python train.py --vocab_size=953 --activation="tanh_gelu" --norm="layernorm" --norm_place="pre" --norm_eps=1e-06 --qk_norm=false --attn_scale=0.177 --init_std_down=0.00638 --beta1=0.95 --beta2=0.95 --warmup_steps=200 --decay_fraction=0.79 --final_lr_fraction=0.0 --train_tokens=138900000
Each number is 500 + 25 x the weight over the matrix's rms, rounded and kept within 0 to 999. Layers, rows and columns count from 0. Numbers have three digits each.

# layer 12 MLP down (transposed), 512x128, rms 0.167, rows 118-224, columns 0-63
460522504472531526532504527536474524519490535541510514504498483472520499522525514489516523494497470538482509481497464544492501558530497513500543505507499501474519487490434535443494516536504474
494524494500457464511521504503536517470465486474488464510488487513518472443505529513521510507442480525479485547502533515546471483515476491488462482506563515501543490487492505478504464480498537
511521521497543485430484524476510498526489498545473514528535493471474516471508491477511507534476499450497505500492520535498485469483523534547490474504520503502509475494472488535500476473471521
519511529512521491530541489512487507473522491523505477513476503517540495526475527500476494514480491491497534502520468487512502461496539520511497462504484486528469447500495496503521505496492493
509480516539479502498518455538530504508524437511475463524478503523533499504485498473492489487476502517466512495494530506508490474474475497490524489506538476467452490480487550508489482503460494
450454497446516501478471517500536523479488501496513513514464469514517513516491476489522535514517478512512443523517483496481512503470534487509497524468492552450504550502452485487511510456481518
470522525493476488488474492501536479522473491530508546487486532510508521501471457459500500535496485505529470505522487442485481475518520510506496524475535504517476479501483443498479504555529519
488498519514502488491469481489466464493459505475501457497492501518506508517477532509515493499520531511475490452529494495516533540505496482535542488516526500575500476522476493515483488463499484
482470488481488531474481492505499505473483525523506497480507475514527488495468510477547520470515500513540477509441482501517490527474502526501499496504477507539463536533474491555492513519485532
491437494479495528490497509475490486470515466508488506466520476524504438562518459523506492486495464504518502511532543496505521482503494524488499495475535496482487498506503482490514481512480527
539488497524535488472514475484482539523540495525475503522514496465522526450489529501500479510472532522472512476485508492510494539515483474487477512501544544491539510503512520498491543469525547
487489516506493464510474481431514498516469497503479454513513493516463512480527483495551484524496470506454470531558475541492516549508471531487477474501447541540528434506444487527555468435483510
477501461459495468483501492525476474515538529505482480471487512528513516529489516482498498435511453472485528576522495511502495538478525498479491511506528535497518426492501497459500505504495465
450513491471518479522481492483492519496470514499471485493486479537488456483536535513487457487506514473496496576454503527498518499478486559509485483457492494498484469509477489499498465479531472
475489473485476479500556454516482473516490478482458478520502472497538501512498561492462526504484521501494474519540479490486456506485488482490523478506524480501497506531472484477441531489517465
448492497504517509496489521499444497447533501490539515545469477504454472522542475501478510509481477572473492519529477489544556570489530535464520499560489473501485496500524505454483485508524470
506526542492532503507468509502472486522512503531457489511541483485459482535477485493548517499495475520494535513505493503487474485498475544512520515478520490485514507539547494460489506539488527
473475487475491520524498508490518503455528506496527503479518482506497496508515486526503490535515455489493515488535524485499503473526524522497477485479510545527458558508526468477489539489476528
471522470492507502497492474488433505515465491515517510488484483522501461505504514460470527508479522502520488490482510467453527524497541475527463458495525495526492498525511490468467493567502495
500499492497510517500530479555535488493589478462473510518503527478520485515479525455461501496487528538478545458482515456504482503516563474533496444524499472525502499481522525495485500511477532
510482521462510459510453501482491525504564477470521500562478484497511510551484543494501461508458567521470508514501492480498528505496480484480478499505520536468513502478468512474474503549509466
497505497511460455503530505498513440534517516535482471473473482518502516470508545556513487523515529542465465524484512533445521488501484489499543480504469523500502520471473465509478482508481464
519483486542528531494500476455509485509508544492551522477484479477515534454487482477529545479448526554457530471508525548508546511478483485505533483519462531517516509495473496511522448473532456
510464468522514512513485572466521538482499519474507551485527508514479520494505511526537572508522452513509527495535503504488539538519514493491478521526508526514494458478507482496550532537483477
494512484502511509488515502485539510497495529553503475496489522491476472522507533505488541485470486531507475507465540518491538524465495508483505482513498491487473471520522545469499513486474520
550474555497466486465489494528497516468519487467514537532504482487503496513497470490484502541491495499501488452486501543521491496527509486501462484504498490470464508522518510505482494524521502
496508488501546472566498500493510489539474494487487521511536526510495489551549475458554513505547537500517513481489498513544498520509453519480469486475474551496472526499479526520509506495531462
516492519492526463521483482530519469455493501469488472512510470469523484481533514486491484525477521496505543523461476452481484459523499492491536527516500499552486495497544501541516497530496448
547481523529556483526523460511515481481480464464494508502499512502515463443448484492521471531519525532523558500515479466555514523520538526477498521477485505494519492527452521496542513514425522
483497489489511510487519509538529541554485456452472491523459548531514540508485485487506539541500533493505463551477513481490476466532506487503515461477528499479528481469496485535510513524524491
457473481491470476494538499535509473514534543498493486481515460528501523513452505459506524517502536520498515524515509511498437534506514452495418501490495495470494489482481504501481500524482487
487539508468477511436440484486501491472503477477504539490471494532504483533511500470495481527464549503549509470513467490450590482484486488484508536511486495495508476540494519517508499500513485
486505502493497512521527444470490467503507505509501484520453528532502475538531414509492538476504468548535506534468526497469491493516505551491492481484553452466467487462517518497514514518467510
495463519491486489506458534485517469492512492503479503509525506499583495393500469496457487473517488497517519544458476490511468498470472516473497465551499444468518462467531512536555495562487522
532504483517478479519499477494540505509512482533478509501481508508495488512480461525441511500534493506473494496543536497507519507508517512487543490463503460499543498498486489474498456518533486
510487557486505527489526477531515484533487495491529517528520502509490551538519512528480531498533518483507523499469520545484485475488510470513503518517506508506480494489480481465489496515501483
456480481472491468541496482480459498504438445510542488525493512520467518522493488522503480480472484493497503539512517502482458477482479497496501481509476531486517518513502458508540493494530524
512472477496476467530490530481505505516468523521470462529492490518470466512476410462498474513515525517505518505522527526497472454481494498494473473527504491456510466520512429530515518500475452
464513489517480443486534449505509496522485495471465490507453459491521536494501458468515537523506511551490449555546525531491505484540457504526482521520515532486533475477506512504497518491538493
514485484502505526501503493524455505460499508507483543527505506503502488520515552522435532499488489511457543495481481490529497484482504486525508478494447477517509470454479502492515502545506496
531518514466496503560493481502509493538528519505463524506513523500490519521496466459507531469485509471458509474512514489522507496496494521584481497531527462553522456509491475491512495492512505
504490483522515475505496494514462516484506507495503532499506520553460518504446503489511458508517480514499522495493486450550489524503548537515519491502492477521469524514503458518495535507474487
462541495471516530517507533513520469498510512529550498495499503493507500492498526523483522494500546467490520490525541538474501506527522512513506491475513487493504498504494544475461498509523520
527508498514503512515504514522490498562532490536542491511502470483500491514490430477504512514494515493505455502484481505476521491486523479530550527559502471536527482484508495466501556493538482
503500492531506471530501489498526482502479457486501515474510455477493515509535542540478537530486481491509481519529502505502513493467482526545461542524507505469493504492534500516492481474501467
495460449509510471558513487496521526480504531527509486502550499512475509447554513496485443523503522526468475452471481509464514516467517491524499484534530484532485523488525514523483508493514453
470507494483496488499496514542495517525517492502512497514461479510498498476511477531504498508456492527525520510505487464467482507528508525522524532546474539493492524454460536516524496505510524
447482553505506501455506490525511496530475466512499514508491501506491495516479496508485528544543497497475529511435498478487494495497530543547513494491494530487488458539543501435473436488509533
498484522463515483454479511537477491506476508481520521543486504464509475525518513519489473488482518486525481509455509522520502497509509480461481447485515417453493503487513486520475531528503531
477495480496518527505505521535443511472508480476510438464562548508510484481484488503496475488471496537489492490485542547489501483477530469524520515511484509507529515491554514522495513501472489
526516511492533547513471508516514466520487500479493489495459515493494488519464486495557487521503504477527501466490518540512483556529499480504547512518505471479492523508484500497441495538516529
500532531537496465451490485472532442512513475508483494482489491512493537508520494524476526516529477509464508456547530524514441501492491504488521501491479505501475499461482509525521458482508525
555554499499487505469479509534487523525529464523511511465446457478540501518460526491495492519494502477490522507521492494479516485516504496520505494473482494532517481540496508475517510492475557
464480503521485487552483491550523484527508525477561471495481466471533511524495499502553500476479474475474502483528519518508515488490539490519477481544500507481458498524481506507473525502509484
481549516480524561493487517503513495479506499548466495462515512514506503482499522460516497506490490525495491501523506501553471516524486495488494498502421509492477495552476528500495495462495524
539494476493515556499498526505494477512500498462490504544491486491492524497516489492473484514499490476531515520482475479484516514546533487502508515428516494497509490527497509518545456462484511
499531443517483505526477473524476548530463501478512483516519495560477524514513495480503484502516527512514496529491503534485480503504470547516535513511515501479468521474472492464487470511526487
505536473483500522506504488501452507491457469538513493501532487521494476525470501461563454492460479448458549466516492511455481509507509506471491504541495527504517509516515502488469537466501513
456553478526541478481506494521500486479487486522498476484462474534500488513515516502500496486466504511576509495474507517516483522481483465533496509495508508505503511521505523483515502472498530
531493539447471553574517530500534454470520506469539517496530538464521517511486502550570528529499481486483537519454533546514444439522510482481436562536498507486484508458513486493510507467513509
550470516478497497495501538533482493484521481458476512519509544515468505509510479511447511462495458513501501516517525476509478477463472508493502501493495492508510472501536512522499485518496545
493497450488487519505492484501523505492459519495503471532466466483483497492549484472549499511470493463494485490490474525504492494473506514476503474505481532481494492543541506495499513494552498
536523502526501536457508517501524486496505485493484465510517498482481497498508513478504515544522495488552477484478460546523467488491495448513534493442477503494499556523541495504434499469504526
515484527502508443478484506501475452485508527502511555506497509502511475496524527532476501526516512478509463498487536542540520467501520502521532483539501457479536442512540514516462506537477541
478471487488515480484530499478507523495447477496526494516499508486533548480511511512501527495535477523472513534533442525494511521530495489523515469501517460505539518508492509515515490471502499
481489457526467450490498541465498497513452535534490540489489502523484483483555447491514485527507466506508469491479454534470505496464505538516527488524505497517506482531474489513456511520519517
487499480535496474518479465530480488504499491466500490541490529556504529441479495495472524509483558492476492489525499476549522538481522497482508500520499498515512458496500462478520462491482501
495482509510483515495438501457513554466486498474485485548456473488559523510448550502497506505494544467491418481492521503446545487498477465517508477494465522445500468521515513471493476507501531
491485488487512450498521506508549507535512502474472466507498506495505493498500479494480515525528499480508490499479512484517502514508529503518516515510496501495510529496527518471488514515499522
529523516461509491499511485508434491510473504498516514506555562472504473489549525488507505467523540463531524494501493477509498496496440480463520508454533506495491517486442532486499482457448472
527543492493513487478496531500507517526489484438520542518470505486486513506440525508511484449528505520488505498496466491533520485492481512531518506497535476533495493497493489503465475529510504
508508530472519507475491525477496503503522481557525528497497503475502465526517490495506509482515470476464503506543507546484476506499510501495451501506478572505499525523506488475516488528545495
437528492493526477497510546511534507536483519532473464523482488523503534496505422463487493543537495521500506491483481521492494517496533471498507498544513490499486466543467536516478477552496476
490476491475505525549489511462526471470494488500444494540491499478494512480505457506474494483538514518500505516546546547511481507474470516508521508487487495548467498533510484495503498511456488
523473496525541518489496472516469506530529466496518519482530524546485530510505545494483493525471494435521506505513481490536491530478482498488526514499500488492484485519541519480519467495535497
534520484511465509517481557498504469468542482545472516517547502522478491488445497472540527511509515502531492482480537492525485515449483526531479511535490535478485478517513527497548473471501541
481523526546530497523503459483519533501488514490494518498475487499499477486536522512488511474520488554515498500500522499497494484483515486514516535531533501521513474483506457511493507498501506
484495520494522524528488467509469554501526513513469486472484461511507490508513510484491448457495463471439499468493505545505522508518503537486505514498511496496517532486515531476509514536539534
497472504498498490511501485485550496494489518475525508538489462480504491497528509492494509518512499498537499477496475503519488483507525544491508506490501496507496483474501497509512480469472507
511501463513539491520515514501508509513486541504510526511491498504536524467534477492500496577484493495518530434510467479510453519464539467546497497490509501490500473509528444492510441455469548
497526471500498528479484502537545468472479487525531509477504517474495465502471511494462496468513523485456516497515508467474526522453492462504448510497529504468495474521520521537499566492525493
507485502498465521492497524507505519505521500540485481521507492540472486517490488516503512500524430530528492501500522507466477468520504470471509500491509519572512523508509522471443519467490510
522472479486509466518558488515497525489508483524512525513504501529487483530519461500486516548564526479488535486492525530491477456470534484498531501541497464499530479473434492532502536574498481
497518524507519535489522467530504490544529493494482491464509508468490464495546472506491455453505501524480495495448494518491497511469533505485487517474484531520501497483493501493492485489503463
506478488470444478528462487541485485494517493475512502509496509498496485466484502505510503476478487507504508520504510514478463505509510494442519469477506488477518569438508542479532472463516491
492502498489462515512503493465509509508482495518493508554478470506482505486515492485522452474494493502467503526474476508520461450492565520499462513493495531488488474472523473504526500444507501
509519494494507526444478491509504512497518508516478523498474478489482546516512469477482514524492496536475475479505493514511486486497535470524482521518533508538522525540466530481523530454468483
474468518497462481473515524495489500473489498513514506478492493515504497488535510502501514495503505476468528507486469500550501528510492519500502458464498479523528522439520491573518449464483502
523510492529482507553465515497484488440505504491542480518510474495479498522491593551503479479523460473512510489503503468490516491480507483454534502522496457502512496512550512496489487515507520
524487494538490476536537536525492460497502492535467481468500515484526465483489518517486530501482501492482496468511497499484504520504459477471503465521439555498490512513469512510482512520505480
482541549446504481482491506492508453483529481461501517513526487545505493518483511502468477505514490478487485589524504519497501459516513498448498508509494510490496502500516529505541450482497538
495527506509498474500510487491482478491448505509452509522478520481488531496502537506522482482500504506458515503467483484471461549471540507525497506495507529543522507519502481497499498512472527
470487527485497552487524483494490498514440474501538518485491509510452516504478496516549478528506460493519517435470483463514492570500471474495489468518501470498486509510499530504470497530476464
506453512467492554525512491557509502469574445523491513534479502518539491454481488498476529479505491546483516489517532486495524462499493489483537490509472508464479493502494502466474510491488508
499494502506504493473490511509500510499528481486485444499467495506510471486548500495485495512476481469483530502525507453489466489512507540489502504518511498510501516475478505548485490465475493
494492481525485513490503542502524505460491497466525531508543538499461464507540497527510544456469554502537477498512500495493484492516498471482537516506538502517545497455508466493553490475494475
513560539491497482523486506524482462514547498546531470530487466496524507544515505519489549540480525521504520522509506498498514508519485482504503515521495528543484514460529517500517506458435534
505511495513506497466531489504492482496486519484514474520484517530506486550539506516473540493482454513504480493546512476524507513493513479541477450507496462503486537510519499482483465517485464
501460513532456519519499511486446520531504534515519477463500521502473477498504529455471484498479551516461507479493536487471486497510563540534531500514503487504483499526488445503505503471468536
510450523528536502470497524465477514497497525488481509471507509487519550486509565502483539499487467506469520486456509494502499543475499496505508469520481496540504457537519471480513487515460478
434490471480457503511446496534497514556496464513478495513472499506480550518505436488474506543445466518482505495491492496476447490489501533493491505487538502479492562526497509496490522486525453
504503458493483500508475527486498503492519519529517518472443475512493516520494462494500525490462501506530512481503535514493489501495475516465523517486455469530499487492512496488474560533556486
536532493568529484505527505471502489515506502453477496500509482511499511505466558484485503524473492487508462515489514496465520506489498492526563480533506510484524493516464461498491483516481478
473510547512495493485488452506505474499522494535489516489486529546494456534525531513483516484489477507479527496460538476482496475524470523488485487505479541511520479470460504476524479523476504
519488515484495507445493490476478511483500505514495477514509475494518497478515486459488493499498486460488499496502463522487542467546515511505498459498497523497546517490519502502459492535493500
492489516494496480560477442516508503535507460476524501550480495515507477498515501500495432529490477500494547497515452511529506497452475499524477502513490521535499447491553525495462426525503486
431514484453504480472542442535486492513479496515480478498482518503490480492501499496528482477487519492481514515504525546475517505466579486498500508526513486493512502509521510480484518514496495
# layer 12 MLP up, 512x128, rms 0.173, rows 119-225, columns 0-63
518480528470486494461486499507488481493479495508507550500519498518485497502471524494485456520475497491499516523479495508493444535525511488512521463493519486473504446474514523502506462490517512
490460487530496475511451547503542499476477530487515503510535504516528466545439505509510477477480517522503512528506460497480487472496538497495506521484487512511473489524521514475509483543463508
494507514511511553532500541504508485498519517486470511494501466471462496473492509481500500504534504500502524517493543485490474521497470488497491492472521462492483499566488468473495503473475498
473503536504496470515512504477506508478504461509487472487468537473512528537485508472557496522535505493525481513510491510511483505527478453528473483509507492503523465473517477522505511483524509
503529465527517529503471485490499508559475494477458487502533501488511482481504510508545424490526455492471520479502524486486486499492476539461524481491529470519513522490501508532509486510539484
490499477537466502473462478531529488525499459477523493474478492498505493469495498515516479481514521488501450467476480462503546495507496501519528487468512509501544499509498489512485520489505591
524487512509475507524506504514505503441538526481519474551517479432432500502506458457507532470544523512471514488478502515481507506483492471502508476497516456472525462496466472517495526523495520
518478472486538496530502520488519522510480494461503532509535490503495473483502477457529514523549491533476480487508535505514460494520479482506505495462499518480507501515506520471558481507501513
517489485530501534508514512535491562514529548500475559510477510513519502516477526495510468476520456507514488475476466536490474540498511490502466516481497477515519507470544482491496468479523473
484528477481471522481475483501488499487502484506467496477508516524514468538560508496488485510523522512570463481500489500487526493502467502482563564502483479512491505462459511526478467498481502
512556485453486489507466537541522508558519514472557530457514498520497476482511552452529532496495477503503442510442526487450484510516487478497482477459548501474534486570515479543484533506539556
481477494491486533487540506522552504534502486511521487556490489493520462506524568513504475501535490508498520514471484478550479533510488471490505520469548462575545527514490495487468451504496487
482508469480466526484470495527535469482507520510461512493516511457532513521465475527549522511514479492493560454457498493495508505471483468541540490499510474483499520490539509450486510476476529
536509506534513520483467499478502517544506528448524480457458508478460522525493453517480483506515507513504496486487531551502480526488538486516508510507481501510504488488491521495509487491460494
505509529485499510483546483459523542541445514490488481485474497524483545465510497500523489466516539485488562467449522512448527439509475526549447471507510492496544518489531522507490500549504503
486502512457456490523479487496526492502490501491529487515481522512499521538503478521488474500523519477539491486496515529519485534505486494541454497550490528524504487476501486497496508506492502
535483505495516499484464476542508523503518528504499509491499530510474533486494516482545490530504537478518493528454475513553507522543498547471500491492480475466516474518496520519494458520508531
521508513494452545467469479537527450521478509513478497495516501521512458588518489479553461488540511503495495478549481497524502493479502467450507488477484506476514503453539496515489466529483520
502467516503495523544469480518524517462525525473484474467528497495496540522475521524480504506490497507500476479515521457493476465516453460481513504482534461511483494492524527493520496471514516
498516507490451507537498498521530498485468481532463496496488511466441535523475517514474525469540533494479522505512513516490475468487502456508497522514485520478506522526541503487526528489485531
517480483517517515511472520511484499500520485483512510515524501515462519508498536518518514464479508488529545501542475460480488487490522512483531498496507496515494503485483547446522522505462538
501503500487485501458515540527533504471525495495486497549537508497507491553465500520470472429526486517512490501504535538531472508532525533531475504495468536522497562532486496525498494519487522
483477516503447473462479478525493532464496526523471458501486480497518496503498472518490459483491512502527466524473486520502475491493464459508519487480492461463481530509497524519488557468540486
472533509470509489506484574485471495539475520464489530517514480471524541469469496504522479489525474504501491489493475506446534477534518493521530467553504461510537480512489486528496538528492521
512516493518527489494430539503510521513481506497508501499494471534497484515487444460486508463522474515508475516508529478479459485514528504490510491478505482523495475467539518537490491528531510
477520501465499501531484528498538512496501454505463530518515474488457522502495529490481493492510487514537486477474518508467516454486486480502509522502505474463507475490506521519531475505508508
452499465513478471472519508419516535540534524465482483471514506493494485467481518505535525488527556513548502502494461533549504525516494536505457526539496453459508493543504481503481499534470471
516512502505531546531458557464495465452479520509501469521528465495485519474472478478438469489520513526475507474527500509540450524543557545499515490471493493518492559505540515450522463479494475
550519513499516504491491518456493494440525544494486463520462470510501484486509512500513421464469465511521508481487467498487476507493497488471500512477516491456521480522534516484480492481498516
500534495541492502508475510474566504485427512510470441485498547478477475491521511462484513507526522464491513494494507481490497484527515495476535495530492502542514493453476492467497479476517457
486505509491490560469405498515496523491534520480474462521534452518506509510507516507509519485470495462490507498467511494495504528516467461505504495467518505502504460492507508517569530500509520
509499482482485499471511540529517526515492517500501483490530530501506532463457515502497488518547494470499456512510501470481516530465493530472516512542471523502524508581486483513503492466534499
487549562473433524495478505508552533490431480523468496525484499521488515497458481511472545530494502488435504496465456476495480507500483541459491500515500502478468515481528511526530520474490531
475470500520508531499552524519533518498495528498514456525518527533518468494524483446488508466505501525544464462470509510496494473514515496446488520484542522486490527524526457460475539454512517
531501507515476480507471552471473523526467495503471491525515495502521496498515540492487507488495477513504492490524505487491511494495486490518489486517464532515512517488525480515501507495498550
478529504482459529477498480497486508519496545482467505539511464547414499523488491555483520546502491508516534534501494531495513501506484507537469464514516483494533537500547486537491520520483434
469506524526535497489555460511491524497527519460524481524512522525514502505531481461514523491490488490488477481484519498498546505534511498488490529475451524513484530475467548522516523449522521
511485516438504542514512463493508526465497505516506474494496516518540514529495521529521523467479546450514543464458497482483529516514491495494495493554512490504523505539503523498503530506435546
519475520482506549478488491541497529483541491538529523513478542488525481549477524484527471525481515519492471480500443533485535484521527515526523510497530508447474508526529504477477518476517511
485525471550526511545526495523489536493518521502511446500518451492553455468477523511494495486511473505458499484509467517516486465498494516504481520470475447544488517499530497458494460483523517
458523487528490496509452503481482464515516489483507531464503492517501501451524533536524474499478545510499525538547497494489520487514529494528499489416520482471471491516513501447532465493449524
466499531515505495496476454495484522475494501516475473510541503449466480533542504548501507503495519531504543542518496466466521509542500502542453481498545530524520517527471484492490522484502489
506509466500500502517513509490503523529520482448508488495523516475530547518445528482456483495494477483502516503526493511521471511488465513517486462457460481535480507542498515514469487507499459
509441526539481462465502498515482510534520513508480522504496527458479489531492547542533479532510497509491488492497513482512454513540541471495495484534504506497475510462512504482498475534495529
509518491570481496464545503542491474550491497509512521490471533473517458487504480506482458500531541483493482512496457497490495499500516503495453542499505481488502535488478480468505500517557492
470470495518506509505494524520494509513483546489501499508492506524481495496491474539513490518531526468492456485502509550491505525488490501515474461548530445523490546500515496486474532467492487
506498506506497555480474507511469525476460538516487494493490513507489507499488519487512466492490520495478472533512503531490540530482541495474483502496450515464529520442532458485492482494504492
528524514470503507466472493526508486506502485502520508521520497503475504520513482471476506513500500501556460462478511526515489483545496534475532536526495453519474520482486474488496479540462487
485450505492473468486491529473543502499484484503461524485477502517532539485496477492486528475485507433489497512509465456494520539482464526514500486484437492452483502505506493503528496529524473
497542517507473507516480536500516490517485505503508471496553505496514525482484515493463483462455471547511505492510473488470519433442519533521476480468501511489521492499523449503513460453489497
433474521537506509486521500465491502533463505510456480469488501542500504486490502535476507510493524515453484510493498484511494434509487476540480478463460492544514532455490492487510475505483541
549516504509504493504490465480523503517474539502512438464513526533487522552501468475520533482495546494536494513491451519553514509460469538432499494500523493503462516497508477497501495520519500
468544495508517519493470517539506496518497470485448521477508554544454461481487520524513473461515519500498510495469499489493540496520479512510483526464496520479526521485485506488525502524500519
484483527539464452470472486529492508518494483458508545517500463487493459532496471528480532509526520505506507497496524499474496489498497498512565478489488471496493526497514485507511510517538488
492472493480516497513479508503467502491499491516534482498471515529485520482502486477485487483527513485496484545505508478499515550506457469463490475487513467532531514490519469499512519510521475
480509513490506495463477511494464504468467497500484469458512495493526488493475452500483522523543460502504500482505503517471503543523488477503484538508483507481515502529505455473499467504520536
487481474498470530510520483503518558482473458456507475466536494494492521540497547521524497490487499455495468489501473469472461527505495473486472499479529560483463504467550445500510559522485510
469506465508528520523480539518559523499511513493455503525527499483483525527500499451506486475531523523444522503514492501496512459505532532466489487496511495488478517463524494479518510499507508
489553526500513540520487528539475566500488495464442484476490527454532520530456471513532515488544480485497493512439550515478523478518524455492511496512518487441525491528535472477508543465461499
493470454497470532524507456476474511530469488500540478473493481490501513512501487496554504536491477499519492529450490493505547547507509478521493508499471524502453541513458508491508497498501506
509523487508495540531513498485473538493537459515483484521526499516486505471518489493478523516512487541481501536493542519498526509503465502504501458471471490494504505472514486518508503486490496
524529537498482509472478452503505504515529460554503500498461524487477501502472477479501524570522473432481486469535478524533525519518471457521483508489460494487485478507492511482523529543449521
500529491483440505490513517542458476511505525489480431511474470512544526500507456481479471500492511467514475525494482460484475482516476477478485559534481516493477552486527495534494461494501546
491508504535491504526511527534471500510540540471504495490534527481498489502487506505507510520476477475503515533486523513515510514506461467470496515530488542488497484534527480538510471488493514
523478495482483459506522476523536497496536497486488525483487446498486498495497517501477508557471482519514516492500572567500516445511474492495510499521531485465454529486504529545488528511546524
525510495538456522525483484458508496467442513486488497447491489483486460515503495487504499458503519523486460517437473508458485472499476486538498518524491510504476558529504525475466500542482468
492517499503555503495518518485504516489449499480481483448557517483467526456499477503497514495509478519513468522468450491478503496516483483521507491471521532551554502461534529474497514499555478
479550521487466570525482469465482526484495508499510494504532500491516496466490507489471462505517509491511522504469498476480499531483490446452476484523509532472519496491471497532485505524490528
492494484521497499518527529548480517514475541519502466518514554458536455505457501510522501482501466457527525544480521496537533499464445503495492477524484471510495531486499499503462521518483497
483491493473503535522550473428516498482519505520494548541528511517512519479508495479521480444491579513487506474492488521521532527478446514459450489512475529463477476506554463537541492517439493
504465479444516504544497449469479553487513534457476493501481534544536563525482479471496482503531510530505507537506490480476472493499531514473501484473500472485501494501460549543420492517527495
478533518472514491472524511449516479514511503479540507514535460475527457470541471510496500494515512494561459439517477467472508487504500548532489485494529519504512513497518517463470539521488487
498498477513447508513526479514486498515471516475532479497531475533494546480506530480486478535465507506486484478435517511458490523507511464500474515480476467501473469500445528494513532478520467
479536507512523462498483512518551474498507490487459480490507446483495496520511553492476559480531528477482530526504524453529512482494520534475476502491519476508486512536516527539509522439489480
514516537478530469463537524473459523565540499498498488487491547489484539484499518476512525494483453525491514507485525469535521489529523472520472509536497479484504454485504471542521475436450507
521475477486499520471528486504495493523537562523512504459542529474493502517478462473480544519506492520509501496530487492495537513526463497506495477487475499479496517516543490477470497460507516
487522476508477487509519467500481533530488475489500462555503498525497477466499531484449500488544472560541500506473484483457496516502496506509527446523507517487483546513485504508514503522525502
537471466495474481512475548528516535502492527508515499489521531490493506520452524532475487487481494511504501453518507523494506535506479492496489473444488552502466479510489469495474496509493497
517499524483483531526457507486504494524530512514510498524516535510460483521482491484500489453506518490525501510544498487501511468513476515488509556493488492496468454491506493529455482465507497
492501487485493462516503535455502495491507498497470515527458501473481489532507507493535436526496476511478511479476500522487502498484500505485533488537555481509510544488534451517492476454478494
512478504488470530526496526528545521501501552531536552504509512483504455508565525521526518509491516515525495472449467520476522478490512517493498477466436486506481479490484484479460485536494528
502520470532476522476478451552474516457427476530512454513464503525499487476506514510470462542503523528552493469520482497499483517472513494527492502511549476493531511524530498487527519468453488
521521479474459521488484527495517533460487498511481484513478486473511521499490532461493480487506469461468552474510510459478500469462511497510524529459516488459512484484498483542530498481531535
485500491515526483525482479514493498504524475509504533495462558507496480515497492521503481535484550515484534513518479548499516466508484528485520494494489468491468540519463534529497462515489497
454434517496506520488439509530486519497535510503519496508491516514502517552466465472493516476469490530545489493525498489473497519533483509467492512473483508513456482503487502520500488536474482
462508492493476492509475460523478499534495510483507494510477541519453519480481509489546554512502530469518545429496512455518538497510499546491469493425497522487516498491497502493497491539510528
518536502546484520520506494506509506498510494555503500482525480507477511502506475489493443542529496514467495491546494487524484483498494503477480479484518498498498519533474536549491501485467507
514505523513503491493519507490503481494491531519513475477453527465465543506507481537505531428488420502505428466483489472485512501480554532495519501485476485466536468511522553516506519508461508
513509502499432472493500529522518531569561485494497487509537515497479465450508549509449450553513471471525464519508489550537520499459484473505502465503492455523523488490514515511462460533504485
460510465491514493525513448487493514508485504513502504518501453439483489496505465549508544477448511514486487522509517478457502521485501495509494472481560518511489508516513495522469512473434510
483515512514445467473490508478505495502492513477467541515532497488472493531546477491497530506535474515528490455514478487463521483500488550495498562480467456517507516537470491540491506490479508
523533488501465493506516544490511479510498512500448502538476521490487448566513496518474483430489472532467475547520527525515491504476481477461524524463498511501464541498505480515507495494516519
471517471509458459498477483500542454502480491464489470499565468470482488514504469477516461557508457508479521517529507458503490578519508492522447456545518532477495534521519462513549495550487483
496526515453543464488502503507435526524493486490505493473539489482476503481497506487516509499511440475500502528449504500477485498514518490523493483511494469485490502522482473509532492503507511
505539507476466496513512484494502504527522540473541523455474487467484464511497490503501486500520468492496471504541528498495521516507485512474525483545538496489491500499537464522447510515478455
472489487493486497520451496504541508490524502512582513497489535565485446492479487480513459487500520506503509472491486530498557526466460494468505507487495503456524507497511512485539471495512522
493496503471539505507448505560509489517523516468469513496555491485500495532472492498553517513500488530506518510565586543487530488539512470535509476488490440466515485465465502512464526483503490
523483494509483499488483466486522524445489492492528464515500527464495512479486511503515506500500463503534528476481476436496535477547452487498460461512498493494532479526523556496484522498491524
474547493455530534518518504467440466496480459513545543507505497434467547505497470493524468453493515472524510501478466430503498509528521493466455527482520434470520511483517546479490515535481498
492541525510486507460548511462515479516524549498517470473510498478539437497514540474509476500513534531502521479501502497497533510513510471472499532494522501531472461504496539474488501493491564
504508493485515529503495514477507534518476516533525499459498536437502472501511467430517482533489514477539472499451522461525482594513472497506530479567468499548499471485493462489522523511492478
486504500466468502507494512498538514533495485512534490508505482528515455485529487529529502494529520482499502477492490511514499504525498459479476517490489500497458495503511515521519508505489490
470494491512517482482495490530489495491459491512530504471540542483481537513482494507525543451494500491536505512499509494499534490531498502568493521496446487526469480499470498483515516504530544
464509521499499495531500508525502479521498485515527507484494485456422486442490494483528494500486494513507482483519533468455512504491553511492531486504504496531481533510493460521520488485512498
528503483504507528489503498447479565475495520491500498521458520525473496522484496537494558470476502460507513518478501520512518485517476517533471505493524474444535512515548482514496518551483483
493548498484494543498510530516525497506521517514500501515547490500510523473498480510497479501497506482503529459477442468511456496516493480481561528566470478495509527493485463504490507542480548
506481468466462493501494509503478516476523493496498522472492546498455516517500509494507466495480495508546506533519509457509481517471501491493473472507482542485488549492505525504517530472537536